{
  "vocab_size": 21699,
  "hidden_act": "squared_relu",
  "norm_place": "pre",
  "attn_scale": 0.166,
  "beta1": 0.93,
  "batch_tokens": [32768, 65536, 98304]
}
Each number is 50 + 15 x the weight over the matrix's rms, rounded and kept within 0 to 99. Layers, rows and columns count from 0.

# layer 4 MLP up, 1600x320, rms 0.133, rows 519-540, columns 160-319
28 59 66 58 46 55 19 62 80 53 30 53 54 29 42 19 49 46 55 38 76 47 62 40 48 45 52 38 42 47 44 48 76 56 59 77 53 58 35 34 54 39 37 54 52 71 37 40 61 41 56 54 55 31 25 59 59 75 45 77 64 71 61 52 60 57 69 64 54 35 66 41 59 44 65 48 44 63 73 47 54 24 48 49 62 41 47 62 66 29 31 40 44 72 44 32 58 51 49 44 32 59 29 40 32 41 74 47 40 43 38 48 51 63 68 75 53 40 62 60 39 34 49 30 61 60 33 61 69 34 63 30 65 41 35 45 77 44 27 41 53 64 49 54 50 37 35 57 63 58 65 68 66 29 46 49 55 50 66 62
36 22 49 51 50 39 48 63 59 55 59 27 47 30 33 12 38 96 65 72 49 63 54 25 64 51 70 44 64 48 68 64 49 43 35 45 35 60 43 53 37 63 64 47 66 34 45 51 77 35 65 56 27 39 36 51 65 55 58 59 74 46 57 25 44 53 49 44 69 35 53 29 48 55 81 50 36 71 36 77 50 52 32 53 63 49 37 50 38 41 48 33 75 51 39 58 60 81 36 58 31 49 55 47 49 49 53 52 11 43 14 58 34 71 76 43 88 56 12 46 58 57 43 50 35 31 48 53 56 76 40 68 59 68 69 28 58 00 24 60 81 34 28 32 47 27 54 65 56 21 54 48 28 68 50 32 62 51 54 37
46 56 55 56 43 51 60 32 50 65 47 44 33 48 36 54 05 50 43 59 44 39 52 64 57 61 28 57 64 66 36 47 64 32 49 70 38 62 31 84 63 81 69 43 50 56 55 44 32 49 45 11 66 40 72 43 56 12 46 62 42 62 48 69 57 49 42 29 72 66 40 84 73 56 29 85 65 30 58 37 56 53 28 44 25 75 44 49 54 50 41 36 65 57 37 40 19 38 49 47 59 57 52 14 40 44 30 30 42 53 46 54 46 51 47 54 39 48 49 57 69 39 41 95 49 69 55 54 52 42 51 37 51 45 67 42 36 60 28 46 73 35 35 61 33 57 52 76 29 42 79 64 58 54 59 66 64 53 40 53
64 63 48 62 65 44 58 77 47 37 30 45 66 55 41 55 40 61 29 56 54 31 41 58 45 39 49 31 62 28 39 27 58 38 52 34 53 51 20 37 35 50 27 42 80 48 60 35 42 51 46 42 50 48 42 45 35 53 66 16 58 52 76 65 44 64 71 64 55 69 62 48 60 96 45 46 50 52 66 65 49 38 20 29 56 57 28 53 47 38 47 56 21 52 24 64 38 67 49 62 57 54 54 63 53 45 64 31 61 39 57 41 56 86 30 56 62 52 34 67 44 75 52 87 28 44 31 38 43 47 24 56 79 75 14 30 56 66 59 49 51 50 65 44 57 54 36 45 55 67 73 41 51 53 62 49 46 64 34 23
57 57 64 40 37 63 39 31 53 53 37 96 67 61 42 54 64 31 46 33 50 43 23 61 29 39 52 45 62 54 54 15 55 48 60 43 25 62 76 42 65 41 57 45 78 49 81 61 55 33 50 41 41 67 70 45 62 46 60 32 54 72 42 48 42 78 34 34 65 66 47 38 31 19 59 64 33 50 65 52 61 49 36 57 43 57 40 64 09 38 40 83 54 47 50 48 26 66 52 45 26 38 39 64 37 67 47 68 57 13 66 56 43 21 58 29 58 52 40 38 19 55 44 62 49 51 57 59 64 61 39 57 40 36 55 43 45 57 45 59 70 27 49 65 33 44 75 58 44 67 53 63 75 50 55 35 43 73 39 56
25 53 64 47 62 52 55 53 44 38 55 33 71 70 29 63 83 64 18 53 37 63 49 32 45 42 41 57 61 32 64 24 48 56 55 54 36 38 44 86 52 68 49 43 60 28 27 44 23 50 31 42 52 26 27 26 40 48 54 51 16 27 48 67 45 51 59 54 27 66 19 61 40 65 53 47 13 46 67 59 58 61 37 34 35 47 52 60 49 51 30 26 45 58 72 47 29 57 36 35 65 51 26 43 40 24 51 71 28 59 67 25 46 14 50 48 59 47 73 53 88 61 18 50 44 38 46 59 47 56 60 52 90 71 45 67 51 49 48 33 52 58 46 57 53 68 30 48 56 45 51 25 61 58 50 54 68 29 54 69
64 33 73 35 67 47 58 58 53 45 29 67 41 47 80 64 30 43 62 23 47 69 66 51 73 65 52 28 40 61 63 46 77 47 58 30 65 08 50 65 61 20 56 28 44 57 52 70 60 94 82 60 77 37 35 84 59 41 55 20 62 59 49 35 46 35 32 47 03 44 32 29 28 75 59 39 49 36 52 33 67 49 35 51 61 70 37 19 63 32 79 44 89 70 95 41 42 50 63 35 65 42 57 43 83 32 66 55 54 42 44 73 63 59 37 68 40 58 37 40 69 59 52 74 34 13 19 46 48 28 28 77 43 61 48 40 51 62 39 32 57 24 84 37 58 55 38 20 51 95 54 47 60 52 46 61 81 40 36 54
55 49 58 58 90 68 41 62 42 40 67 55 55 74 51 34 45 61 71 54 58 43 44 09 53 48 78 19 53 48 30 49 88 41 40 39 80 32 24 26 40 40 45 55 88 61 60 65 52 61 51 50 39 41 49 47 54 61 47 49 58 63 40 42 53 30 48 45 52 58 62 42 53 36 44 58 68 41 71 14 75 68 31 65 46 45 44 89 37 42 49 57 76 34 48 38 68 33 85 57 63 56 73 31 44 52 28 56 47 55 35 19 59 41 77 51 55 37 74 52 44 43 46 62 14 53 22 57 78 61 53 56 65 34 74 52 63 59 33 41 56 43 51 42 23 63 41 45 37 13 66 49 38 32 70 61 48 60 60 51
19 52 62 61 63 61 59 45 52 48 70 65 63 44 67 44 70 61 58 81 43 96 43 68 32 39 55 39 57 47 65 82 47 61 71 54 44 54 29 38 75 58 59 45 55 69 09 34 68 18 71 58 70 42 56 38 52 47 57 60 59 44 58 38 63 34 53 60 61 45 52 60 71 35 58 67 61 41 53 72 45 54 59 47 56 39 39 38 49 49 44 79 36 39 26 47 31 31 58 17 64 43 65 47 40 54 35 68 28 50 56 77 68 43 32 27 46 61 35 42 35 78 61 45 31 62 33 65 62 51 52 57 36 44 26 46 19 63 40 39 18 63 45 59 67 58 44 35 43 41 40 39 59 52 45 68 79 40 39 45
83 39 78 38 48 63 41 29 76 68 67 44 34 63 68 55 55 48 38 40 35 85 68 49 39 50 73 39 43 48 54 23 22 28 58 58 60 26 32 54 56 52 54 47 70 73 64 31 26 37 72 57 50 27 49 13 84 43 81 62 45 41 32 46 24 59 44 79 20 44 31 25 66 48 43 27 59 56 71 21 19 44 16 34 45 56 47 53 55 44 06 59 72 49 33 81 46 25 33 57 46 37 42 78 22 08 58 58 58 35 60 65 75 55 63 65 44 58 52 51 70 72 39 83 56 70 62 43 59 39 72 77 49 36 60 40 71 53 46 61 43 73 28 23 67 63 28 46 68 38 55 72 69 52 53 41 66 60 57 46
55 35 53 75 60 62 36 47 54 79 39 57 44 71 60 53 38 78 79 37 32 43 80 51 75 75 33 93 62 52 48 26 41 64 53 29 35 37 54 42 42 44 53 58 58 39 74 46 85 53 38 38 49 27 44 55 14 48 41 46 45 67 54 49 79 45 38 35 59 12 36 59 63 41 55 34 28 49 55 27 44 39 54 34 64 55 68 56 43 43 24 72 25 53 73 66 57 19 58 74 78 44 64 63 51 62 68 26 62 35 44 62 54 68 51 51 59 72 50 68 51 55 39 48 66 42 50 45 28 32 66 68 70 67 47 53 63 58 62 53 38 50 42 33 39 53 43 47 51 75 30 76 55 66 53 51 42 43 54 44
34 60 88 35 68 44 50 67 29 54 37 45 51 79 51 49 40 46 49 47 52 71 58 44 55 64 76 63 44 62 37 41 22 17 34 48 52 68 49 53 70 55 57 45 54 35 37 65 74 48 27 32 45 15 50 26 50 53 48 52 44 44 46 01 28 49 32 65 51 53 33 73 44 29 61 62 25 38 72 82 44 55 45 70 31 50 59 41 53 18 39 48 36 48 42 58 59 62 20 53 33 15 57 70 57 64 60 11 47 14 56 45 61 45 86 59 46 63 59 61 43 43 48 75 52 50 67 34 64 25 59 38 24 63 44 56 56 23 69 57 38 27 56 50 79 53 42 53 53 38 30 35 79 51 51 40 50 32 43 71
53 58 53 38 64 45 49 41 48 46 65 48 30 45 34 54 39 61 48 35 33 28 68 65 60 29 52 52 61 42 70 50 54 66 74 66 62 39 72 45 99 62 63 72 61 51 48 67 52 41 42 42 72 52 71 52 55 55 45 40 59 55 68 47 67 46 26 53 48 36 42 50 48 28 47 17 50 62 48 38 53 82 46 72 53 70 33 44 33 31 47 67 55 50 64 50 51 53 35 37 56 16 50 95 45 55 60 21 60 31 35 67 58 59 48 32 57 69 45 61 44 54 46 54 45 38 54 52 62 62 47 50 44 77 53 66 53 55 38 59 39 73 54 53 56 59 60 64 36 37 49 27 57 33 65 47 37 41 63 49
67 45 54 52 43 77 39 53 57 64 58 49 50 52 27 49 44 68 53 56 55 26 42 27 36 56 59 71 57 18 61 68 42 31 59 66 31 58 28 90 41 32 60 67 68 64 52 70 48 50 58 51 39 64 64 62 70 35 61 44 45 48 41 47 41 64 44 46 39 39 26 55 66 57 69 54 39 53 25 46 43 56 73 44 53 59 47 73 60 56 62 72 29 77 60 87 20 58 51 32 23 41 30 52 59 53 45 61 32 23 48 55 54 61 69 54 56 48 25 24 43 51 51 29 42 57 42 70 39 36 48 44 36 36 58 49 53 58 41 57 51 38 38 69 35 48 22 36 37 63 42 48 43 55 22 52 40 44 73 25
37 49 39 34 38 41 50 57 26 48 54 51 41 64 96 55 50 52 95 92 48 77 45 26 29 52 44 78 69 61 25 38 40 24 29 63 37 46 49 17 33 63 39 64 65 71 53 67 52 53 41 35 58 35 40 49 40 57 46 59 00 55 64 43 63 55 56 57 52 23 48 51 70 41 58 67 60 51 40 38 46 45 36 72 30 63 43 30 44 38 51 99 46 41 35 51 49 47 50 60 65 71 52 43 78 63 67 35 71 41 42 60 60 46 58 51 49 25 37 34 53 34 52 54 49 50 35 58 41 41 30 39 34 67 16 50 54 60 40 55 59 71 42 55 52 62 65 45 24 38 54 39 49 52 48 55 39 41 62 29
47 32 37 83 25 54 50 50 21 40 28 47 33 45 45 57 43 35 83 34 22 60 80 48 46 49 67 28 41 71 38 45 66 53 59 52 42 43 29 23 33 30 53 64 38 50 53 64 32 66 27 34 38 60 43 45 50 43 53 79 69 59 57 72 49 71 52 39 53 47 44 19 43 74 40 55 56 60 61 48 18 51 90 00 60 12 36 39 37 54 50 76 51 65 45 49 62 58 67 88 68 53 74 52 41 59 79 35 37 46 45 49 66 36 66 64 41 24 85 44 68 74 24 41 89 51 49 64 41 57 51 54 69 46 40 57 53 47 50 39 51 65 46 51 99 54 34 49 71 74 90 79 80 46 31 53 39 52 79 27
27 51 65 77 49 66 63 54 99 68 79 18 33 45 38 62 39 59 60 53 46 71 46 31 14 64 37 65 43 55 65 57 46 45 53 31 72 22 62 63 29 71 42 43 60 69 54 20 55 38 72 37 61 58 56 23 30 58 56 62 51 37 40 41 35 33 51 39 21 57 56 59 46 22 66 66 32 35 47 52 30 50 42 62 74 35 40 34 45 39 35 49 37 54 49 55 75 57 25 38 82 41 41 62 57 45 60 47 52 42 73 81 79 38 66 63 41 44 67 47 58 51 57 51 33 43 41 88 83 73 64 59 55 41 41 57 33 68 40 50 48 17 32 58 63 36 67 43 49 44 91 51 72 50 39 59 57 47 62 61
35 40 49 66 43 85 40 36 60 45 49 75 35 55 74 51 48 72 76 42 60 67 64 53 51 44 42 39 59 47 54 20 39 47 53 41 48 36 66 41 68 45 65 43 35 60 94 43 37 45 55 84 50 62 34 59 50 41 30 49 59 63 56 49 56 37 61 28 57 56 58 52 52 53 42 65 57 66 83 59 58 56 50 72 56 44 64 42 28 58 61 55 57 28 54 63 46 50 50 57 23 37 49 62 46 43 43 64 38 26 61 41 56 64 36 56 54 77 77 36 53 65 45 56 61 35 48 48 36 47 57 62 41 47 46 57 67 43 71 42 50 46 31 26 63 43 45 59 48 58 66 45 47 55 34 53 71 51 38 51
54 68 26 63 65 62 43 50 59 47 62 23 25 66 30 64 61 61 41 77 55 34 34 35 65 23 44 45 48 49 51 22 59 58 71 45 62 62 29 65 34 53 58 39 48 69 39 44 56 66 57 28 44 49 68 61 39 24 63 47 62 81 50 49 70 41 23 31 51 63 76 34 36 49 64 43 52 36 54 17 56 62 21 63 62 47 22 58 24 64 36 31 48 60 32 26 55 56 35 51 35 48 63 45 55 32 40 55 14 22 35 52 16 61 24 32 77 40 66 69 46 39 41 58 62 55 41 36 66 58 54 63 41 85 30 53 63 45 45 76 37 82 37 46 55 36 77 79 54 72 56 34 24 26 51 49 55 66 34 43
46 47 69 58 44 81 55 59 51 42 76 68 65 40 78 88 80 42 32 34 71 50 71 39 55 38 35 40 53 46 34 68 24 50 49 71 35 46 51 44 57 42 65 67 34 53 61 38 52 67 55 15 44 52 40 77 53 36 55 36 29 55 44 46 23 65 64 37 15 57 51 30 34 61 58 94 50 61 38 48 46 50 65 34 42 40 45 53 48 65 31 44 42 58 51 40 26 21 37 42 73 62 36 32 51 65 41 43 70 35 85 53 44 24 59 57 59 61 33 60 50 51 88 43 62 69 48 76 23 50 53 34 77 35 67 53 33 51 37 33 35 67 47 58 35 69 53 61 38 74 36 70 95 38 76 70 39 60 78 73
43 49 46 32 52 51 46 28 54 51 77 34 49 58 31 64 21 60 25 52 36 54 43 48 52 57 69 54 48 57 55 34 65 31 60 66 49 46 62 40 63 49 58 60 34 55 44 40 30 35 44 38 46 52 81 43 53 50 39 66 60 45 68 44 58 55 66 42 57 63 36 38 66 56 41 48 55 45 24 48 35 57 52 55 57 66 37 54 78 54 51 65 52 55 41 44 41 67 47 53 44 56 46 36 28 29 55 56 57 53 65 61 61 37 71 32 61 41 50 55 76 57 41 50 49 63 54 62 49 54 39 45 54 18 42 65 51 12 51 42 31 73 51 51 45 45 49 41 57 56 44 60 74 66 68 43 34 43 56 46
15 46 26 40 64 46 81 48 31 80 68 32 34 44 43 33 58 50 65 48 29 62 22 53 56 67 33 39 69 42 18 48 58 62 25 53 58 42 46 47 44 22 38 68 54 62 44 50 56 77 77 64 47 46 80 48 88 59 33 41 30 46 46 67 68 64 36 72 74 52 38 57 49 77 39 64 46 32 40 37 42 51 62 54 46 55 55 19 46 41 51 43 51 80 69 37 72 37 70 61 34 45 60 70 69 53 25 42 39 43 55 69 41 47 46 57 55 56 67 09 40 40 52 52 29 42 48 59 69 38 53 34 51 61 53 43 66 54 61 46 58 41 47 77 64 19 28 51 37 30 46 62 63 36 44 47 43 81 53 49
# layer 4 MLP down (transposed), 1600x320, rms 0.0407, rows 519-540, columns 160-319
60 49 85 39 41 67 38 75 54 48 47 44 55 71 52 54 55 40 27 35 66 52 71 62 57 53 58 34 55 28 40 52 53 26 49 48 59 49 42 59 36 36 78 17 40 48 60 52 28 59 52 55 53 34 54 54 58 60 26 51 52 45 54 47 48 36 31 32 52 51 38 44 50 39 44 20 62 27 20 15 64 60 36 51 60 48 52 49 31 50 65 52 61 38 39 67 30 29 56 31 66 50 39 61 17 65 28 68 45 43 38 55 35 61 62 31 50 43 64 49 42 50 70 65 50 29 50 47 42 67 43 66 32 61 32 75 34 44 36 37 57 55 67 50 45 35 29 38 71 52 79 63 44 58 66 45 54 42 56 16
36 67 49 38 45 36 42 61 34 38 29 54 42 72 94 67 61 29 48 19 53 55 68 36 42 53 71 66 25 72 48 45 55 73 44 50 39 43 35 35 49 38 21 56 71 39 70 62 38 57 29 67 68 33 38 46 38 35 75 77 53 37 72 59 73 44 30 14 51 51 77 68 49 54 66 66 32 58 10 58 31 48 27 43 52 69 35 29 30 58 36 68 24 57 28 58 26 43 26 70 62 24 38 41 52 48 32 66 42 34 33 70 46 17 66 65 22 50 28 43 53 76 43 61 81 63 64 60 68 57 30 37 49 64 30 37 71 34 33 83 46 52 55 52 60 51 59 40 26 07 55 46 28 33 76 30 63 52 39 36
44 43 67 49 44 64 53 30 55 55 52 52 59 69 60 64 52 51 32 74 56 68 40 61 84 62 28 47 42 71 21 31 64 37 58 57 68 35 76 36 48 62 51 39 62 56 40 59 56 37 44 57 59 54 39 45 45 33 34 33 74 43 34 32 44 59 36 34 35 50 51 33 33 70 71 06 21 53 57 77 54 52 23 46 72 41 47 37 32 36 62 56 28 35 48 50 53 54 49 52 46 39 58 39 35 50 66 40 58 63 57 55 39 48 68 60 29 43 32 41 64 58 55 42 45 44 32 56 43 50 40 66 59 52 34 79 59 26 66 43 62 69 60 42 50 37 53 45 25 37 45 39 37 52 44 39 47 47 57 40
54 40 56 37 37 31 49 32 30 53 52 28 38 46 41 43 48 41 56 55 43 54 56 45 55 56 58 56 55 83 82 68 40 51 37 56 38 49 45 56 57 49 51 49 51 50 40 44 80 46 54 40 35 47 52 50 40 65 63 58 52 53 56 47 58 43 36 59 43 39 38 53 38 13 72 81 42 47 20 64 52 62 56 28 39 51 45 70 29 55 38 70 63 47 53 42 41 49 72 51 69 55 34 44 53 31 45 42 59 13 46 58 45 33 46 50 47 41 54 54 53 47 19 44 63 75 64 59 66 38 52 53 36 45 47 74 40 30 62 62 64 67 45 33 18 48 34 59 34 55 65 79 63 21 50 59 67 32 79 47
54 35 51 52 31 73 64 54 56 83 69 32 61 36 40 56 69 48 42 72 43 26 47 65 52 32 63 56 47 44 43 68 40 43 52 51 25 61 49 57 36 45 73 30 38 68 54 21 41 46 57 58 41 63 73 60 42 63 49 61 43 38 58 59 76 27 86 32 59 71 29 29 64 55 53 11 48 61 44 34 49 51 37 41 00 47 39 80 53 41 47 53 74 36 62 33 45 50 54 43 57 46 36 64 46 57 57 80 65 35 67 62 24 53 43 39 25 59 50 55 38 53 58 73 52 61 46 78 51 50 63 29 40 70 43 15 34 73 45 22 50 60 76 42 71 47 34 56 50 47 71 70 33 31 47 37 68 45 37 61
54 43 54 67 35 65 44 40 53 64 57 56 80 37 69 68 43 68 55 30 45 80 19 77 32 67 64 49 72 54 31 31 48 58 54 22 55 40 65 42 44 35 37 41 60 49 24 61 58 56 45 50 73 63 37 71 66 66 73 23 63 42 32 63 57 70 41 26 33 45 34 44 69 62 52 14 65 51 21 38 63 28 45 21 53 46 62 44 37 59 61 53 42 42 54 66 54 51 43 50 61 44 65 24 43 86 60 54 56 31 60 71 25 40 54 34 16 39 49 38 65 54 58 50 37 53 49 51 35 55 74 56 41 48 58 43 90 62 24 46 61 60 49 30 46 55 42 32 42 47 74 70 49 48 68 56 50 61 48 66
43 51 67 41 36 48 50 55 50 51 42 61 51 67 41 68 65 34 68 36 58 81 59 35 69 57 53 34 90 22 54 30 25 53 47 16 35 50 44 59 47 55 61 43 54 35 41 31 36 72 37 44 33 64 42 20 15 41 56 35 61 43 46 55 41 54 52 48 43 36 50 62 71 38 16 50 50 27 48 44 50 33 84 54 60 56 45 61 67 58 11 80 59 37 57 66 65 46 09 18 46 43 44 47 58 59 53 56 40 34 77 55 42 18 81 52 55 57 91 58 56 46 71 23 52 31 27 58 31 64 27 45 63 75 20 56 40 60 30 72 63 58 42 46 52 74 55 57 49 75 56 52 26 61 58 32 33 50 58 73
45 47 42 27 38 34 46 35 39 51 25 53 43 39 41 51 64 34 69 40 52 60 08 41 56 74 34 43 39 55 44 62 42 25 52 46 39 51 40 67 51 37 49 65 38 72 50 67 50 53 74 47 57 90 35 30 13 38 41 61 62 57 57 41 54 44 49 62 56 33 48 34 43 56 83 30 38 59 16 68 55 53 56 57 46 49 51 20 20 21 58 46 52 43 57 33 56 69 42 59 48 32 43 47 31 52 62 51 22 44 40 55 37 50 53 42 58 38 57 64 60 62 57 46 59 49 61 49 02 52 32 43 21 75 44 70 23 69 67 55 43 60 47 45 59 28 58 84 62 40 55 60 37 63 30 46 72 52 71 26
38 45 61 85 57 68 52 44 50 40 24 60 39 73 62 43 61 35 77 83 50 47 62 61 58 68 49 33 26 54 46 50 54 39 32 48 15 46 34 40 49 68 55 51 38 72 59 79 48 72 47 22 51 83 43 46 41 59 38 61 33 49 53 37 50 27 52 52 33 16 65 52 50 80 34 36 31 87 49 51 31 62 31 51 25 40 59 72 89 48 49 33 45 44 64 52 35 66 36 59 56 61 71 68 44 51 55 33 65 62 52 57 72 35 43 75 63 42 47 33 44 35 44 46 43 59 44 58 58 60 42 55 50 57 45 59 36 24 46 71 51 25 41 64 54 58 72 47 06 45 52 57 56 23 60 09 32 50 46 49
69 58 37 49 30 20 32 67 43 29 73 61 37 40 30 63 32 52 53 69 44 37 54 70 46 57 53 37 28 57 67 14 38 84 37 65 39 71 54 41 60 52 38 48 53 08 58 54 67 65 43 45 34 59 24 38 53 42 45 22 56 40 57 59 42 29 62 44 67 53 64 72 46 65 00 52 47 42 60 78 78 69 45 41 40 40 27 55 62 47 73 54 30 47 53 46 29 68 51 50 45 41 56 56 83 57 46 57 45 38 67 58 41 32 41 53 46 62 61 69 58 39 55 79 43 54 19 16 74 44 50 00 46 78 36 51 34 47 50 77 62 41 90 55 47 53 40 63 81 58 54 34 49 64 68 36 62 49 45 33
52 55 63 68 42 44 55 43 41 61 49 72 53 60 23 81 56 54 65 47 28 54 51 64 66 61 48 50 42 55 69 40 43 64 52 46 21 40 41 63 54 79 53 51 55 36 73 61 56 57 47 12 42 16 17 65 51 46 73 24 53 43 59 45 48 60 44 49 28 45 60 41 25 47 60 42 60 54 45 30 12 28 63 34 35 64 43 35 30 55 54 44 57 57 63 54 21 39 55 59 55 46 60 39 17 46 67 41 60 33 57 50 65 30 26 48 34 21 30 63 55 50 39 79 68 43 47 59 22 35 29 56 50 32 30 33 58 57 58 58 58 40 52 35 32 43 35 62 53 48 63 41 44 23 59 37 61 64 64 49
28 49 28 48 66 37 68 46 48 69 51 53 45 72 14 65 40 52 45 40 36 48 58 57 62 47 58 59 48 59 26 60 65 60 50 44 87 52 77 68 59 64 04 73 41 28 62 59 32 55 48 49 32 42 73 58 39 49 39 27 42 07 59 78 41 56 54 43 55 40 42 53 44 57 36 52 54 49 45 22 30 36 51 52 50 41 27 35 58 51 83 83 40 25 58 53 63 58 45 68 44 47 66 54 47 56 56 46 75 50 27 25 55 55 77 48 16 43 34 19 33 52 62 15 35 60 58 26 33 79 57 57 46 47 40 33 54 35 55 69 53 31 10 44 97 50 52 67 45 67 61 73 48 54 76 31 56 38 44 70
47 59 51 63 60 44 63 28 47 52 52 39 57 52 40 30 49 71 37 41 56 36 81 37 61 63 33 54 44 69 41 54 39 59 30 63 37 26 34 41 46 27 35 62 42 63 49 49 42 63 45 55 39 56 66 45 71 70 67 88 62 60 42 20 49 38 46 31 54 68 54 38 45 80 70 00 45 43 59 62 45 46 37 58 33 53 76 62 58 66 62 66 39 43 52 66 54 41 50 38 71 62 51 59 47 69 55 36 49 49 57 62 63 52 49 52 59 40 59 63 32 47 62 64 44 69 45 77 39 31 66 67 73 47 52 50 24 59 45 63 56 35 57 33 58 47 63 59 58 49 45 43 49 33 58 69 66 50 41 76
49 55 21 58 57 68 49 57 53 79 66 36 42 36 49 60 57 34 68 52 49 63 42 62 34 55 35 71 72 41 63 64 28 48 51 79 52 62 26 62 52 26 37 49 38 31 52 59 58 48 55 57 31 68 44 44 45 36 52 53 29 77 45 75 64 61 29 57 26 56 57 56 30 34 49 35 39 64 56 41 62 59 84 53 45 57 33 58 57 57 52 51 65 74 57 51 62 24 62 36 31 37 55 35 21 30 47 40 65 55 74 31 35 53 70 58 50 42 29 49 77 54 40 37 53 56 42 65 42 49 33 46 50 57 59 35 54 41 27 52 45 18 42 34 71 40 62 51 55 53 77 26 41 86 27 48 48 13 52 56
50 42 60 49 50 65 42 59 66 32 36 50 65 49 54 58 60 52 15 73 43 15 37 16 39 37 63 52 24 52 45 45 42 69 58 43 50 76 61 58 50 35 42 62 24 34 55 46 68 29 76 63 69 39 38 78 43 88 58 30 39 66 62 51 62 69 51 39 59 62 25 34 57 37 40 40 69 74 55 36 28 43 80 50 29 62 41 46 71 29 37 20 45 25 24 63 59 47 45 51 28 68 46 38 69 53 54 57 53 32 09 52 21 54 53 35 39 48 56 21 62 46 35 78 67 65 53 54 40 26 49 87 65 25 56 44 42 56 52 21 37 45 76 70 47 60 58 44 68 64 70 41 43 59 38 30 49 80 63 63
56 42 55 50 65 66 43 71 51 46 64 40 73 39 57 49 58 80 50 49 46 23 59 17 84 65 49 27 45 61 53 38 35 60 41 50 50 30 55 43 52 61 79 45 43 37 79 34 29 61 51 60 55 50 45 76 64 72 54 48 65 68 28 54 23 78 79 45 49 33 51 53 45 42 70 62 64 55 66 25 47 65 63 42 51 59 51 34 73 62 73 73 52 64 68 73 42 29 33 64 45 62 46 42 44 41 40 40 45 66 46 56 44 32 60 44 57 13 37 70 63 77 34 39 41 45 52 50 33 44 47 36 57 40 74 36 55 38 43 64 47 72 83 40 46 55 41 56 39 31 58 71 54 49 35 26 44 42 34 76
39 38 55 63 76 75 55 41 55 58 33 38 56 45 47 12 50 68 68 73 55 58 50 55 63 33 09 52 21 52 43 69 56 47 65 60 99 36 75 62 28 64 43 53 52 30 75 07 39 44 51 48 57 56 27 36 41 30 25 88 51 62 28 37 63 32 57 53 18 75 75 67 45 57 49 43 35 30 34 31 63 59 56 58 78 38 64 35 33 51 73 51 38 37 70 37 49 64 35 57 40 46 50 53 73 60 62 54 59 38 61 33 48 41 62 63 41 37 48 26 40 27 64 58 49 48 45 70 48 58 65 56 62 66 34 74 31 32 38 46 58 35 57 41 47 65 57 48 50 53 41 80 66 73 56 56 64 85 29 74
18 51 31 46 40 32 36 76 46 06 55 31 54 41 38 52 38 52 49 31 50 44 31 44 57 47 51 55 67 38 26 55 49 68 61 36 50 37 54 53 47 47 54 46 49 44 36 00 24 46 45 54 48 40 78 59 62 58 26 70 55 56 72 66 53 53 46 23 62 46 21 45 25 60 39 69 37 34 38 54 53 29 71 56 27 56 54 46 27 41 51 51 38 48 48 46 49 58 56 47 17 59 29 49 60 53 55 41 55 61 41 69 40 56 46 35 33 45 53 31 45 49 36 41 51 37 27 51 46 69 21 49 42 38 60 32 56 47 53 48 47 51 54 43 59 70 45 31 16 82 39 36 42 45 38 81 15 63 67 46
30 31 44 71 46 66 67 34 51 43 31 50 61 50 51 73 28 67 55 68 25 49 30 45 47 36 60 38 52 47 49 88 60 29 51 25 57 49 56 70 47 51 43 62 68 53 73 32 47 61 36 47 53 52 26 52 18 28 54 25 33 60 36 70 48 49 53 67 57 67 58 36 53 72 45 52 28 51 35 29 63 51 30 58 86 22 55 62 36 47 27 22 58 54 43 57 27 55 48 44 17 66 40 59 74 24 52 31 38 57 37 64 32 60 20 33 58 55 40 53 47 51 22 78 32 33 67 59 52 50 84 33 28 59 55 47 24 32 41 37 62 44 42 54 34 58 17 41 45 44 53 54 44 50 58 39 58 42 57 71
67 33 58 76 44 40 56 60 32 74 48 41 34 66 69 46 43 60 39 41 20 43 51 63 47 31 49 48 27 41 44 63 44 47 57 25 61 52 36 68 64 39 54 65 39 49 49 66 89 44 43 62 65 52 45 34 40 48 60 58 51 69 29 61 53 48 33 53 78 66 28 83 44 59 54 42 70 48 21 45 37 48 62 60 51 49 81 35 49 60 60 39 74 70 57 69 35 66 48 35 54 95 74 60 58 54 28 76 43 55 38 30 69 60 67 73 61 53 71 68 64 35 43 52 65 20 79 38 94 34 25 56 77 58 65 31 76 80 50 36 68 57 64 37 45 45 57 84 43 45 44 60 53 54 28 80 63 63 67 69
48 26 46 56 49 49 54 21 38 60 53 71 55 47 57 45 56 59 53 64 36 34 42 54 60 42 52 30 29 19 76 49 45 58 53 52 64 54 15 57 31 65 68 32 34 44 63 70 55 49 52 44 43 55 49 78 71 40 40 54 44 38 17 71 46 41 62 43 29 61 52 82 42 68 43 22 25 25 46 57 67 41 53 48 48 44 70 48 51 66 25 10 56 56 57 49 49 58 51 41 39 51 50 51 50 62 44 37 73 32 49 46 59 12 45 42 56 57 56 57 37 56 55 33 47 53 42 34 52 47 60 43 56 59 48 60 52 63 65 58 41 75 68 50 66 62 53 54 37 54 67 44 35 47 47 45 72 36 44 36
56 47 56 63 50 64 65 83 80 61 63 34 42 73 34 36 61 38 53 69 59 56 54 38 61 49 56 36 32 21 15 44 23 60 50 37 53 50 80 65 57 62 49 47 63 33 49 40 59 41 48 39 50 63 61 58 62 45 47 47 31 52 85 55 47 29 51 28 65 29 64 61 40 41 45 62 33 26 45 36 48 63 68 57 61 28 64 46 48 54 50 41 76 54 70 24 63 31 58 41 37 64 62 61 60 50 59 62 33 50 44 53 87 57 49 64 56 80 54 72 45 45 56 43 27 52 38 35 19 72 40 37 54 36 50 47 33 62 48 35 44 44 64 56 17 69 50 61 65 73 79 54 45 17 57 47 43 32 58 43